From a checkpoint of a small transformer trained on Wikipedia.
Architecture: LayerNorm before each block, learned positions.
Each number is 200 + 30 x the weight over its row's rms, rounded and kept within 0 to 999. Layers, rows and columns count from 0. The size before them is the row's rms in percent of the matrix's.

# layer 3 attention value, 320x320, rms 0.0399, rows 0-87, columns 160-239
100,172,252,194,197,207,185,188,201,208,197,197,212,194,232,142,231,181,135,202,180,234,149,191,225,191,165,201,188,171,228,197,139,198,220,231,242,206,157,179,259,192,221,212,126,216,265,209,201,218,192,248,177,195,207,100,131,170,210,128,197,191,211,227,237,254,193,221,204,192,212,197,140,176,147,153,186,209,223,145,209
093,206,178,207,218,221,272,182,233,187,187,223,240,211,168,179,215,156,165,208,196,221,224,137,211,189,199,155,187,155,198,219,186,159,204,169,245,195,206,203,219,166,186,216,249,185,206,181,182,204,181,216,212,218,256,192,160,233,183,151,184,170,203,200,281,230,228,178,163,230,217,179,205,185,244,229,165,220,216,246,222
102,209,160,193,163,179,83,211,186,283,188,216,205,180,216,219,240,239,250,190,188,182,147,184,198,172,167,181,241,240,226,198,219,237,210,183,259,195,230,223,179,191,240,189,225,212,224,222,192,216,202,233,204,189,207,161,183,201,229,237,217,138,205,260,214,215,225,215,182,215,220,209,213,207,82,202,183,214,196,201,207
088,207,184,217,204,199,182,172,206,243,247,267,244,243,230,213,289,264,213,207,175,177,208,247,193,192,210,198,209,167,195,249,213,207,198,169,241,180,189,187,169,176,210,173,202,207,165,226,199,150,173,188,178,190,277,192,238,189,224,228,174,194,200,205,145,205,246,186,158,193,180,219,99,180,134,180,176,211,208,233,190
091,218,206,186,228,184,218,172,238,197,211,172,238,195,189,181,149,250,194,176,218,190,151,212,200,171,205,148,104,199,162,176,209,175,215,160,182,241,160,194,183,238,175,231,163,208,167,198,213,204,173,179,229,185,147,211,196,216,214,240,192,219,189,248,136,227,196,205,193,166,209,184,214,249,164,198,226,179,192,175,186
092,234,256,219,212,203,224,247,194,183,238,129,193,183,263,250,201,184,157,194,154,203,244,171,195,226,213,210,198,145,230,201,187,196,204,224,191,186,185,215,162,193,209,215,211,191,214,196,195,181,168,155,173,194,237,241,133,190,112,189,216,204,226,169,258,208,184,206,174,181,202,209,206,168,193,248,221,209,193,216,192
096,199,208,197,201,188,214,199,196,235,205,203,142,183,196,206,218,139,185,197,170,225,192,172,214,251,227,192,172,190,201,252,212,182,211,210,190,211,255,187,195,186,180,173,227,218,186,189,171,206,201,195,182,206,178,214,158,227,218,167,211,216,173,182,306,211,180,199,175,251,220,160,244,190,178,286,224,195,201,253,200
084,178,194,209,173,219,229,187,188,214,177,181,172,202,111,244,203,217,221,192,216,210,138,127,234,194,177,275,189,224,169,225,172,183,162,200,154,217,226,206,209,209,202,165,238,197,218,209,189,206,218,199,205,188,198,210,157,269,232,218,197,265,175,231,261,251,196,200,220,205,212,118,203,230,279,198,173,208,185,178,191
087,242,179,214,233,185,242,236,241,208,185,214,198,213,220,232,177,199,213,243,189,251,228,203,197,175,201,163,212,139,206,257,194,224,222,207,166,186,236,228,191,247,187,216,189,222,220,166,209,215,236,209,187,210,200,175,211,202,195,162,218,255,202,202,277,299,171,190,167,244,195,189,274,211,235,218,151,198,171,253,213
092,158,234,216,227,188,192,230,195,164,178,224,182,207,175,231,272,113,176,157,178,217,218,173,188,279,226,207,216,171,205,246,168,179,189,192,195,172,171,169,220,156,249,191,248,215,230,189,192,209,183,194,201,210,178,194,289,217,192,164,217,231,215,193,219,225,212,209,186,212,202,294,209,153,220,264,183,194,187,212,182
087,220,188,197,213,190,250,169,199,192,168,98,241,200,174,213,225,210,180,225,179,190,214,200,193,147,223,136,196,168,222,167,219,220,234,231,235,196,198,201,188,262,201,182,210,206,191,193,195,188,182,168,212,191,191,148,191,173,193,193,188,182,188,154,199,231,202,216,184,206,180,205,199,187,187,226,154,200,230,212,202
097,185,149,210,216,226,173,244,191,305,184,105,182,207,219,171,174,159,162,227,238,195,208,214,209,191,177,143,203,217,195,196,208,232,251,197,224,195,199,237,184,175,181,176,169,209,234,190,186,193,198,243,193,191,199,248,168,148,168,189,192,180,211,221,196,158,208,206,200,277,206,199,284,181,189,237,256,234,182,234,200
097,184,193,205,219,220,269,156,185,169,194,200,223,204,210,181,167,223,79,274,202,211,201,192,201,177,189,185,140,225,180,208,230,165,220,207,232,194,210,250,171,242,159,218,156,223,152,207,204,205,185,199,187,196,236,183,162,168,198,223,183,213,213,196,271,189,188,194,192,244,178,224,246,239,159,176,200,219,201,172,186
095,173,195,207,185,216,136,268,209,283,251,202,171,192,244,225,227,247,219,218,180,176,184,218,197,222,171,237,247,245,223,177,201,203,213,189,238,200,207,227,193,206,231,164,200,168,247,180,212,188,217,178,173,206,201,255,184,146,214,239,206,231,235,203,124,214,214,208,204,182,196,242,212,206,163,185,204,206,214,197,195
093,224,162,205,207,138,163,257,193,177,240,186,241,218,211,245,254,210,229,162,193,206,227,211,195,230,221,226,285,224,213,246,206,208,180,199,214,180,170,154,222,172,164,225,223,197,136,198,196,183,194,189,185,193,258,258,201,182,160,194,223,205,204,205,201,200,172,208,184,173,195,242,181,185,168,254,188,192,195,265,203
098,165,205,207,191,169,141,186,227,204,199,190,270,198,250,194,200,202,221,222,275,234,208,217,189,166,165,221,174,227,203,153,189,256,189,205,266,210,207,222,148,202,171,235,186,207,161,187,207,229,188,232,225,198,215,179,189,228,192,274,169,228,206,245,236,240,195,200,195,205,184,233,242,187,160,186,200,197,197,191,188
096,231,183,205,195,182,180,179,168,283,183,240,279,187,143,233,215,230,214,178,200,192,230,255,230,178,168,226,144,191,129,170,216,241,157,195,182,202,191,246,169,198,181,196,202,201,227,209,184,178,212,209,213,180,205,191,254,186,215,219,167,226,201,181,171,241,187,197,186,205,214,219,234,211,200,202,203,201,207,243,192
099,233,190,214,194,178,175,190,202,282,290,208,225,206,157,231,216,239,216,247,263,209,160,210,203,193,189,232,218,197,200,190,219,220,200,194,165,221,182,241,119,192,173,197,149,188,159,197,213,213,196,204,222,196,179,238,133,195,251,220,209,224,197,186,150,224,232,203,173,164,185,254,154,218,218,174,222,201,212,252,159
095,207,194,183,195,198,209,237,174,217,234,155,232,170,202,246,160,259,278,156,207,237,140,153,194,191,160,209,192,214,207,168,189,213,176,217,218,229,234,169,179,236,187,195,213,187,174,185,213,188,205,229,171,208,202,240,189,289,219,192,185,253,203,237,257,246,225,183,135,222,184,236,234,250,251,173,218,197,217,203,214
090,179,216,197,196,236,140,209,246,280,296,241,217,164,188,197,192,224,188,173,169,166,233,194,205,222,210,183,236,189,199,186,190,157,183,224,165,199,148,214,198,168,192,208,170,203,209,194,211,195,167,187,177,189,210,138,278,197,184,215,208,170,201,219,155,236,218,241,183,163,178,251,208,193,140,211,196,193,207,282,175
085,245,228,223,235,199,173,219,240,210,249,180,232,211,236,189,220,193,260,264,163,189,142,220,215,197,184,158,187,179,181,157,133,194,224,180,184,186,199,216,185,191,193,206,137,173,218,219,202,220,195,249,227,213,183,205,171,197,190,185,166,188,222,221,230,255,231,201,202,201,208,230,233,166,189,172,181,214,203,188,206
097,229,170,192,212,200,266,151,139,145,138,218,235,222,230,155,221,187,171,180,159,226,177,197,161,191,227,161,195,246,182,179,215,185,211,194,206,177,241,194,240,173,168,155,228,204,190,223,221,186,154,214,204,177,177,124,142,220,195,180,185,188,205,202,254,210,188,204,204,253,198,174,229,174,194,225,234,185,190,220,193
090,201,220,203,242,159,231,216,199,162,178,209,246,207,238,225,213,205,184,163,222,230,176,238,202,174,186,146,236,173,156,208,210,215,193,203,211,184,211,205,202,189,149,206,233,199,155,195,184,200,221,209,238,191,243,209,147,174,198,179,186,179,186,133,211,166,209,203,200,211,189,190,219,146,212,187,269,199,185,278,193
089,179,218,204,157,203,250,211,144,224,260,91,291,185,180,171,187,225,230,188,188,200,194,247,201,194,184,234,206,264,197,142,199,230,188,218,201,216,195,256,192,183,187,198,163,198,168,192,192,190,201,194,209,196,194,116,189,165,213,197,186,209,204,198,179,245,195,208,181,167,198,207,152,232,190,234,173,196,183,227,193
091,187,229,205,231,226,137,197,195,199,165,131,179,188,267,225,199,190,238,193,218,186,141,229,184,195,177,212,228,223,208,194,184,236,168,192,260,202,192,183,201,181,154,248,179,191,158,202,202,153,208,145,227,214,114,199,181,233,208,216,200,193,174,187,87,221,180,224,173,213,176,163,211,175,197,229,195,187,228,188,214
097,210,221,200,197,212,222,199,273,105,206,249,206,208,275,173,132,240,201,225,188,210,154,204,216,165,233,231,198,188,217,187,226,199,171,201,201,223,172,242,226,185,232,182,213,205,138,198,206,198,203,166,191,198,206,187,204,147,234,201,208,123,200,217,227,224,190,212,221,184,192,235,184,188,270,206,240,180,194,263,232
091,212,173,200,220,190,227,191,252,161,156,269,239,223,183,198,182,231,189,242,248,203,176,174,220,167,172,194,166,205,131,170,223,220,197,190,217,227,225,227,203,218,187,208,155,209,148,196,184,236,258,222,238,204,178,209,187,214,274,249,182,177,196,204,231,168,172,189,197,186,213,207,214,238,176,175,229,220,231,230,221
100,238,211,196,213,212,211,170,238,203,176,176,165,226,219,218,173,211,233,178,200,213,186,162,196,180,232,138,204,185,216,264,208,207,191,225,156,206,189,178,293,179,245,187,189,199,199,193,172,211,168,180,211,207,192,146,148,272,192,179,208,266,210,251,201,189,163,214,193,196,201,233,213,245,213,239,185,202,195,154,223
097,217,177,209,175,188,142,216,222,246,270,183,193,190,217,219,197,187,252,164,203,223,196,209,230,162,180,218,160,217,218,243,200,171,241,196,170,202,181,207,218,226,225,208,171,185,193,207,218,205,143,244,170,191,181,158,196,160,215,206,225,159,198,180,216,181,160,205,192,215,197,199,287,172,97,188,199,207,200,240,206
095,209,175,199,182,152,187,231,162,210,265,187,203,199,197,154,177,226,283,218,198,185,167,226,172,166,170,225,236,238,201,198,191,236,184,159,260,194,242,186,148,226,169,224,173,189,203,197,192,190,191,177,199,225,228,168,185,203,224,191,199,240,178,196,210,206,200,208,151,172,216,98,215,175,212,138,181,195,192,279,184
092,171,183,212,191,140,219,262,244,217,268,202,141,188,181,203,204,191,185,247,221,207,160,184,211,225,184,241,202,250,230,198,195,221,212,200,190,187,216,244,246,188,179,231,173,221,217,218,202,220,229,225,167,221,171,163,124,178,197,180,201,238,180,201,273,242,179,207,240,176,219,150,226,174,207,142,185,197,212,171,207
087,217,198,219,193,232,176,239,221,226,247,232,176,182,137,217,266,233,189,180,215,233,180,177,211,167,185,246,184,230,187,235,165,201,162,188,208,206,171,238,138,146,199,210,271,181,199,201,181,227,186,204,214,216,155,244,231,177,201,136,199,194,209,240,240,214,175,173,188,154,181,203,185,195,210,201,231,213,198,179,216
100,232,174,212,181,187,204,208,179,212,221,227,187,249,205,221,148,195,215,214,183,222,208,200,210,232,142,183,178,193,202,215,241,194,222,230,212,197,204,207,205,172,225,149,168,184,179,230,196,258,225,216,231,184,234,210,185,111,255,181,228,169,217,236,178,183,201,209,158,181,195,140,217,182,197,244,153,194,192,279,187
098,176,245,211,165,251,172,186,195,216,205,148,163,169,163,204,233,223,179,230,206,234,213,194,196,202,228,206,191,227,169,188,200,211,198,174,284,178,216,148,219,215,236,163,218,236,270,185,218,215,186,211,211,210,174,204,175,234,241,224,188,192,211,97,209,221,194,192,159,194,195,155,197,181,223,194,226,236,171,224,208
105,218,160,201,225,200,133,249,221,178,203,214,169,188,197,173,192,159,182,232,218,191,166,144,189,208,159,272,252,189,197,204,259,231,202,191,251,222,158,125,190,205,188,187,145,138,171,231,179,192,156,203,208,180,214,203,180,188,203,185,209,210,225,244,202,225,176,202,168,213,210,251,164,197,184,239,291,200,223,226,196
111,195,211,204,166,216,237,195,189,229,169,177,258,195,148,192,166,200,198,174,252,194,180,188,208,197,190,196,267,193,215,224,188,168,204,202,220,157,211,142,218,128,215,222,155,177,232,206,205,170,150,244,206,185,219,183,166,217,190,224,204,187,197,196,170,154,239,179,166,223,204,231,178,189,268,215,135,178,203,320,184
096,234,198,190,161,179,122,230,237,254,186,195,218,199,230,197,234,194,199,247,212,150,225,175,210,179,213,257,213,171,212,165,200,219,189,229,208,253,235,180,187,171,191,198,206,243,197,253,211,198,257,291,199,217,183,219,196,217,199,221,196,184,197,253,200,185,151,194,237,189,185,192,168,228,199,201,249,205,200,100,209
104,207,176,208,181,186,205,189,204,260,253,236,229,229,213,195,128,245,205,234,274,215,255,160,184,220,236,163,190,198,232,222,189,200,218,230,151,212,208,220,218,165,240,183,210,202,192,245,180,201,199,246,211,228,242,168,153,187,185,152,168,197,214,156,206,161,229,192,172,192,208,178,240,172,215,175,116,213,187,222,203
101,187,234,204,184,197,229,181,177,222,184,214,141,198,269,188,245,178,233,225,145,209,265,193,203,181,203,179,236,231,212,187,226,213,163,178,170,242,148,198,168,184,177,200,207,202,187,210,187,229,214,213,176,226,174,152,179,177,165,204,198,175,192,231,198,179,169,198,254,237,187,231,154,230,236,131,230,207,212,177,190
111,159,187,210,196,202,189,203,179,140,217,192,162,216,140,186,220,180,194,222,215,228,189,219,211,168,192,262,215,149,180,200,228,198,195,200,211,168,239,174,184,210,200,193,193,141,152,209,194,189,184,190,166,183,234,224,189,176,266,195,193,144,228,178,157,160,191,197,215,223,192,168,184,225,180,184,188,184,199,181,191
102,184,198,203,178,198,202,152,209,215,118,176,135,216,164,188,215,177,263,206,177,270,182,199,189,140,200,156,197,196,201,168,211,188,218,212,179,220,196,209,191,139,196,215,226,231,193,225,170,201,209,263,164,212,168,165,183,246,202,186,187,207,201,228,217,199,180,222,225,232,181,174,131,211,216,205,207,223,165,170,189
087,239,172,211,201,204,236,204,185,135,257,197,206,202,172,181,226,159,259,202,194,200,192,256,201,216,158,124,224,238,192,189,140,221,218,233,204,199,204,158,190,195,146,208,186,187,189,192,196,214,124,242,228,221,191,193,192,243,192,225,223,214,193,202,255,183,166,232,156,166,217,220,200,177,209,228,124,174,182,247,180
104,206,200,218,191,276,178,219,201,98,262,226,230,196,163,237,248,102,181,182,207,176,203,190,210,202,174,296,244,217,200,244,229,248,221,202,189,130,242,212,171,217,239,154,186,177,180,208,234,181,189,219,191,204,216,192,215,210,226,207,181,164,202,254,252,212,233,215,153,229,208,245,235,213,227,169,233,191,220,150,202
094,235,192,208,222,172,236,228,248,241,255,216,176,224,189,238,199,208,204,187,172,165,197,215,188,232,223,170,207,275,195,149,198,229,197,216,195,268,161,206,188,139,163,220,209,213,157,217,173,220,219,169,246,238,206,164,169,167,209,199,180,183,203,198,192,147,183,226,236,229,198,176,163,139,180,194,157,212,206,212,223
115,216,199,211,164,185,230,219,207,183,210,234,239,187,167,163,214,179,218,106,214,208,204,252,205,219,155,186,210,167,225,178,188,161,159,189,190,150,251,204,197,157,158,202,243,197,224,210,184,190,179,209,237,184,206,178,189,206,209,191,181,189,188,159,234,198,215,185,187,174,206,182,259,221,265,187,144,176,187,229,209
126,196,229,192,217,177,239,171,185,114,259,176,149,167,184,198,159,194,206,202,187,187,164,227,208,187,152,237,192,179,168,196,170,205,191,175,175,196,157,180,140,248,159,234,199,181,229,189,205,202,274,169,165,196,165,235,246,217,227,238,239,202,197,192,163,239,183,199,220,201,217,187,222,212,182,183,235,186,183,241,191
102,201,252,192,226,207,162,144,216,227,197,198,228,187,196,156,196,164,225,200,211,214,203,219,208,172,192,176,204,262,225,205,168,161,175,151,210,217,190,187,249,201,261,198,188,213,232,192,169,206,156,183,211,191,152,118,139,192,140,187,167,267,194,130,263,206,240,212,174,197,207,256,166,160,183,238,169,189,174,193,188
076,172,153,219,173,198,206,236,237,210,169,260,231,211,179,239,194,243,220,191,202,162,217,200,210,229,144,198,193,237,188,177,217,173,181,160,197,226,191,124,214,133,191,180,231,179,231,207,167,159,157,211,218,172,186,224,225,245,204,221,186,271,189,231,246,159,211,230,251,186,179,192,209,147,189,221,199,132,148,161,211
084,244,173,209,210,196,205,218,217,180,147,245,216,208,190,209,206,219,202,239,183,216,220,199,226,188,215,233,207,164,185,192,172,196,180,188,201,214,173,206,208,215,217,138,188,203,215,228,205,225,129,233,244,185,204,172,197,281,156,198,173,215,230,193,254,263,217,192,145,137,172,160,195,196,268,191,173,190,182,158,207
101,214,162,232,172,149,188,204,226,215,165,227,192,190,255,215,207,198,220,150,124,213,247,211,222,198,208,143,195,251,201,158,121,167,200,202,193,218,211,227,190,217,167,220,175,212,199,192,188,213,143,234,233,209,190,183,152,234,154,182,186,215,188,193,198,217,155,212,175,185,213,197,188,186,181,213,164,172,182,198,195
099,239,186,203,199,185,195,211,206,133,183,163,152,218,184,236,211,154,241,202,191,219,226,179,205,176,238,211,207,144,212,195,191,191,269,225,193,223,209,228,194,207,203,195,245,200,114,189,211,215,186,283,181,206,258,228,192,213,205,171,200,198,206,199,215,207,220,207,204,197,195,192,200,198,198,169,138,181,210,177,249
110,190,193,210,216,175,233,198,204,126,213,197,173,140,197,184,201,189,271,215,158,247,227,249,198,178,188,177,176,165,207,212,233,221,207,235,158,204,126,237,171,195,171,218,252,175,81,178,167,203,165,196,203,219,253,171,215,179,199,163,218,148,207,209,243,149,202,208,193,268,201,172,217,192,217,197,227,195,217,213,198
102,251,179,185,239,185,199,177,194,205,236,253,200,163,218,186,177,200,218,236,207,243,201,205,186,206,182,157,195,249,168,213,134,210,189,201,198,194,168,221,139,233,188,190,224,203,196,204,203,213,174,176,191,193,238,254,189,222,168,146,181,203,194,162,206,254,252,213,202,221,200,256,149,224,198,192,193,206,189,214,202
100,239,179,212,224,213,205,243,192,145,188,185,203,174,190,270,211,168,189,197,179,191,184,223,218,201,164,212,153,186,183,252,151,207,260,201,257,185,147,166,159,167,178,239,204,190,165,186,198,222,179,198,196,196,232,242,161,215,180,259,250,193,192,155,231,221,208,207,169,219,218,234,186,190,192,266,175,174,195,263,205
101,247,188,194,188,210,179,130,194,226,138,172,193,207,197,152,191,181,187,210,193,227,174,185,211,148,240,214,214,141,176,186,193,215,185,186,175,217,198,198,257,178,228,204,131,244,220,218,216,199,202,262,197,202,173,182,153,211,147,233,179,284,197,188,206,213,199,214,221,192,228,243,143,203,244,200,226,205,205,216,219
117,188,199,212,162,236,164,159,188,259,183,165,164,170,229,163,264,240,213,191,153,211,212,216,201,231,203,167,219,156,181,160,224,219,247,211,257,177,195,172,220,165,177,180,219,249,203,180,199,199,208,329,211,204,206,164,198,180,220,191,197,129,193,195,256,184,188,218,178,224,198,214,188,197,222,196,156,184,219,234,180
102,175,174,206,217,210,236,196,160,218,186,221,212,211,144,193,199,206,157,185,230,191,179,185,185,193,211,191,212,161,182,208,211,189,183,217,207,175,213,160,202,147,194,211,209,246,152,185,202,162,172,196,217,190,210,131,163,237,166,202,212,175,208,265,228,207,199,199,171,234,183,253,157,208,248,254,230,186,218,258,191
106,208,218,198,236,169,201,204,234,196,194,190,190,190,209,201,172,197,204,151,186,170,194,232,201,207,188,195,199,244,253,201,153,185,175,195,219,227,118,187,249,228,165,239,199,204,181,205,197,197,174,122,190,206,189,171,185,242,157,227,199,247,192,199,219,176,199,217,183,173,227,192,194,180,194,179,213,194,181,190,212
106,206,205,203,238,151,195,281,214,231,230,205,192,208,204,202,197,193,181,212,150,141,191,204,211,200,185,173,208,192,212,222,175,252,211,192,251,193,150,199,208,256,221,155,179,205,199,229,210,210,197,146,212,202,232,192,226,177,185,194,234,201,189,196,193,172,181,231,216,228,221,212,182,184,151,236,173,218,215,262,189
087,121,234,177,188,188,181,178,190,274,121,165,182,219,213,162,205,163,204,189,216,229,161,228,207,160,203,154,184,190,226,203,215,204,220,183,191,221,180,233,216,187,227,218,258,247,238,188,187,175,184,211,172,197,146,205,195,204,195,202,198,167,199,227,161,212,191,190,192,195,201,205,208,237,217,197,155,181,193,216,203
093,287,163,198,225,183,188,242,225,202,192,263,189,202,261,249,208,202,178,230,240,172,262,183,207,182,175,247,210,204,173,167,228,215,203,201,206,223,184,210,238,190,196,207,194,164,202,204,183,194,214,222,213,211,182,191,198,160,169,156,194,231,173,215,164,179,195,226,210,172,207,165,268,162,220,180,195,205,207,223,194
097,229,179,215,210,175,188,195,203,228,171,300,207,224,165,243,164,180,202,162,289,186,239,205,190,211,176,139,212,251,227,225,237,191,235,194,173,173,188,251,198,206,211,212,245,200,153,223,200,181,167,207,265,217,215,170,153,202,137,128,196,256,210,180,204,269,228,222,169,217,197,230,265,196,195,204,163,173,203,197,180
112,152,211,199,166,196,172,205,230,206,215,199,242,206,229,185,175,236,187,196,183,188,184,186,196,224,277,180,194,188,278,180,184,202,174,207,161,185,278,201,194,199,211,185,242,224,217,231,202,200,218,180,245,206,220,183,181,216,215,234,153,188,209,188,188,165,171,198,231,164,167,163,222,223,180,204,161,214,214,112,208
099,214,198,195,190,188,249,182,207,180,173,208,263,208,186,266,208,291,155,241,227,188,196,173,180,226,172,222,158,253,211,179,261,218,202,200,165,198,170,232,185,201,197,176,276,173,192,185,202,218,217,164,254,223,189,208,237,191,213,152,172,199,203,289,180,183,205,191,188,180,172,171,234,224,201,200,174,195,194,233,194
085,240,226,204,199,186,205,151,185,133,236,169,259,172,179,225,153,223,195,160,205,197,200,254,195,200,205,267,215,190,140,230,226,166,197,192,278,174,223,227,162,220,214,137,164,255,176,180,179,163,183,215,138,208,214,224,223,223,184,214,232,220,175,193,180,199,227,190,158,230,200,210,214,164,184,268,182,155,191,253,206
080,213,225,193,203,219,145,169,156,215,245,124,201,184,237,232,220,285,220,227,186,118,205,189,192,199,211,200,184,186,156,220,188,202,170,246,231,174,214,215,235,141,216,197,156,147,177,210,193,185,224,182,202,214,233,207,251,194,184,192,203,180,222,193,171,208,159,206,214,200,201,262,170,203,178,208,259,216,189,181,220
081,223,200,198,206,195,210,271,198,183,159,278,268,176,236,135,270,145,109,207,198,205,208,183,196,174,179,175,194,286,196,127,241,214,211,210,194,157,180,189,210,199,205,254,254,203,199,217,198,216,206,169,211,215,253,173,208,219,214,213,215,201,174,216,247,210,204,211,178,216,176,223,219,196,189,144,231,214,187,219,234
086,162,181,204,210,223,232,188,199,207,187,222,220,176,172,178,213,161,173,241,143,185,187,193,193,245,204,226,254,181,149,190,207,171,165,191,256,181,227,218,201,224,228,205,122,170,256,234,201,170,204,182,191,210,180,231,236,155,221,207,213,254,200,192,192,214,209,172,225,206,225,249,170,199,234,155,199,223,213,197,188
092,222,204,188,189,187,152,185,162,172,219,199,170,221,177,182,255,210,242,176,156,204,207,170,178,227,222,256,201,231,254,236,181,194,188,251,176,176,222,200,190,229,217,135,144,223,165,181,220,195,209,170,211,187,220,214,216,184,155,189,225,188,212,207,240,196,242,197,188,246,190,227,266,220,165,246,171,191,214,142,210
080,193,192,188,184,220,176,188,102,209,193,212,182,191,187,206,209,188,151,189,199,234,189,232,207,156,260,224,209,213,221,200,212,229,183,195,287,210,243,151,223,259,221,234,271,203,189,188,187,195,223,197,187,186,237,209,203,225,163,169,220,213,206,232,189,212,223,193,171,157,223,217,231,179,138,207,184,190,183,184,217
086,185,190,182,170,195,86,125,180,217,231,198,165,217,162,189,202,226,176,221,269,248,271,210,217,167,217,185,187,183,215,226,188,209,170,211,217,216,221,217,172,215,236,161,193,170,138,181,181,214,209,181,195,202,217,251,160,191,176,163,144,222,230,185,183,210,176,180,157,172,205,197,238,212,179,191,217,210,176,168,188
087,215,186,193,154,177,168,181,156,190,222,181,196,207,192,249,194,225,180,159,193,171,200,194,231,205,246,218,174,209,206,212,189,180,284,254,211,248,193,219,201,161,180,230,169,205,247,229,201,195,197,272,193,207,199,178,196,130,160,202,194,183,230,263,189,222,171,199,256,230,231,193,204,185,211,187,209,204,211,176,194
085,157,194,199,214,175,190,164,176,184,243,223,224,196,181,164,203,167,256,165,118,225,206,214,192,206,197,228,210,217,250,164,176,232,239,206,169,199,149,255,167,249,160,148,184,197,224,175,200,183,220,181,180,207,165,250,127,156,190,163,207,252,177,138,193,199,196,199,191,269,197,194,230,233,232,217,185,185,190,257,184
086,233,190,192,192,211,260,186,233,222,188,170,253,189,192,192,267,130,163,224,118,158,152,219,191,233,244,222,207,196,205,216,161,195,166,162,234,204,174,182,251,228,206,190,227,183,189,198,183,213,210,199,191,189,188,192,213,238,228,231,221,185,193,188,241,160,213,192,197,189,170,199,224,195,247,226,147,180,171,224,202
090,202,201,212,189,170,137,178,209,183,225,181,144,192,207,178,195,255,157,200,173,225,218,211,216,209,215,204,170,208,268,235,203,223,208,212,165,225,241,229,227,151,191,153,194,226,163,174,187,196,193,214,219,188,183,191,187,225,162,135,195,198,190,222,222,185,232,203,160,150,176,264,209,210,140,240,189,189,167,205,195
086,181,181,182,187,172,214,241,196,235,209,214,134,151,210,184,198,182,240,214,165,240,172,182,200,203,183,199,211,195,217,212,212,168,224,204,174,197,188,196,185,228,208,224,197,255,256,227,200,180,191,189,214,199,245,237,163,162,215,215,199,273,200,204,240,141,208,185,207,252,191,149,205,184,230,199,190,221,203,206,202
095,241,148,200,200,241,232,204,270,216,212,204,200,199,221,186,216,201,185,220,193,169,178,202,205,212,190,195,258,193,117,201,208,265,178,207,192,228,170,234,189,145,159,212,268,174,164,202,194,217,196,230,231,225,151,206,169,192,194,167,170,218,157,255,178,161,151,219,242,241,201,154,141,162,245,138,270,202,195,234,211
076,170,182,190,220,228,165,186,198,195,191,201,170,183,179,206,187,240,157,234,188,203,199,206,185,236,218,185,205,195,240,182,206,219,193,172,231,226,229,219,210,227,216,186,195,230,234,175,202,153,220,147,201,186,165,230,199,219,221,215,211,149,209,260,159,203,224,237,138,183,226,190,164,161,153,245,196,192,214,216,194
083,203,190,191,196,136,128,251,192,186,197,196,172,222,209,173,245,225,202,209,199,192,168,178,196,137,202,216,249,241,268,207,215,247,218,226,149,189,231,151,213,209,216,169,250,225,177,220,228,181,174,208,207,196,208,186,185,207,154,196,202,214,233,235,178,177,218,191,171,229,170,210,184,177,234,224,154,195,184,249,197
085,207,211,200,195,235,188,204,236,190,204,103,162,199,165,236,151,217,207,185,233,202,212,223,202,175,224,253,181,185,162,292,170,204,215,263,183,236,185,229,224,247,309,162,159,210,171,193,204,203,225,172,192,217,188,233,188,163,175,193,216,196,220,127,174,170,188,195,212,184,201,131,217,177,199,248,223,188,206,198,189
086,193,222,186,225,128,237,143,220,284,188,162,199,199,142,217,172,238,217,191,158,173,116,197,196,211,184,250,168,221,192,200,231,202,209,204,177,230,165,208,226,199,187,218,217,213,228,215,217,182,204,200,197,232,161,183,198,254,203,255,213,147,198,183,245,225,161,200,205,181,207,267,219,201,173,246,184,175,196,126,211
087,196,196,196,174,196,109,187,177,193,276,165,206,224,217,249,189,212,219,208,203,213,221,228,211,212,216,183,152,254,222,211,179,202,189,200,201,209,173,183,127,209,210,187,149,204,173,193,176,203,219,233,158,195,219,200,170,153,156,172,198,223,212,220,165,203,226,207,232,177,197,217,211,176,231,259,185,205,185,199,194
099,181,201,195,230,246,265,192,255,240,221,199,214,146,208,169,161,181,181,254,265,226,194,193,199,176,172,226,241,187,213,198,193,165,197,182,238,223,190,199,196,234,153,216,193,171,217,204,190,250,201,157,171,216,164,235,209,204,253,222,176,241,172,170,202,195,195,211,143,226,221,194,168,200,151,147,227,206,196,251,194
079,214,196,191,197,192,223,238,237,254,184,187,196,186,239,222,180,234,208,203,277,227,209,274,200,195,225,158,196,228,209,196,178,191,164,181,209,217,234,184,206,144,150,196,166,188,200,230,210,219,222,198,210,191,163,238,190,156,179,126,241,240,135,195,163,168,212,222,209,206,189,154,199,192,178,155,217,216,200,165,197
092,195,164,213,242,188,272,224,232,225,154,210,215,195,233,145,226,131,159,199,200,167,159,236,217,193,181,206,241,193,205,144,164,212,236,188,211,179,170,157,218,283,212,258,259,206,212,212,176,195,231,196,187,224,180,186,240,200,219,224,201,208,179,145,232,212,198,189,178,192,202,148,198,191,207,145,179,185,196,266,218
084,195,183,178,205,195,210,215,183,196,225,230,179,180,157,248,220,164,155,207,245,210,272,273,206,154,178,273,225,240,232,224,233,161,165,175,198,238,206,142,194,176,170,159,187,191,206,203,198,218,219,180,192,200,221,279,197,242,211,167,203,243,178,271,188,190,221,175,175,194,217,195,139,216,219,225,218,157,194,229,204
097,182,209,202,183,238,108,184,241,147,248,152,186,188,210,264,157,262,249,161,182,172,233,189,206,199,189,248,180,211,240,227,183,168,195,219,141,185,168,220,121,153,216,139,165,190,171,165,217,171,220,161,185,199,190,250,185,142,155,195,201,215,208,226,145,183,223,191,241,199,222,182,190,202,191,248,159,178,215,215,209
080,192,209,189,176,173,236,197,217,207,192,222,202,230,184,211,139,193,203,217,229,167,211,190,215,197,166,153,155,223,164,213,178,181,170,220,141,207,157,195,161,111,191,196,155,173,174,217,202,201,183,211,229,234,192,162,201,189,192,210,182,205,195,228,195,213,192,202,237,248,205,226,234,219,192,175,200,217,221,218,198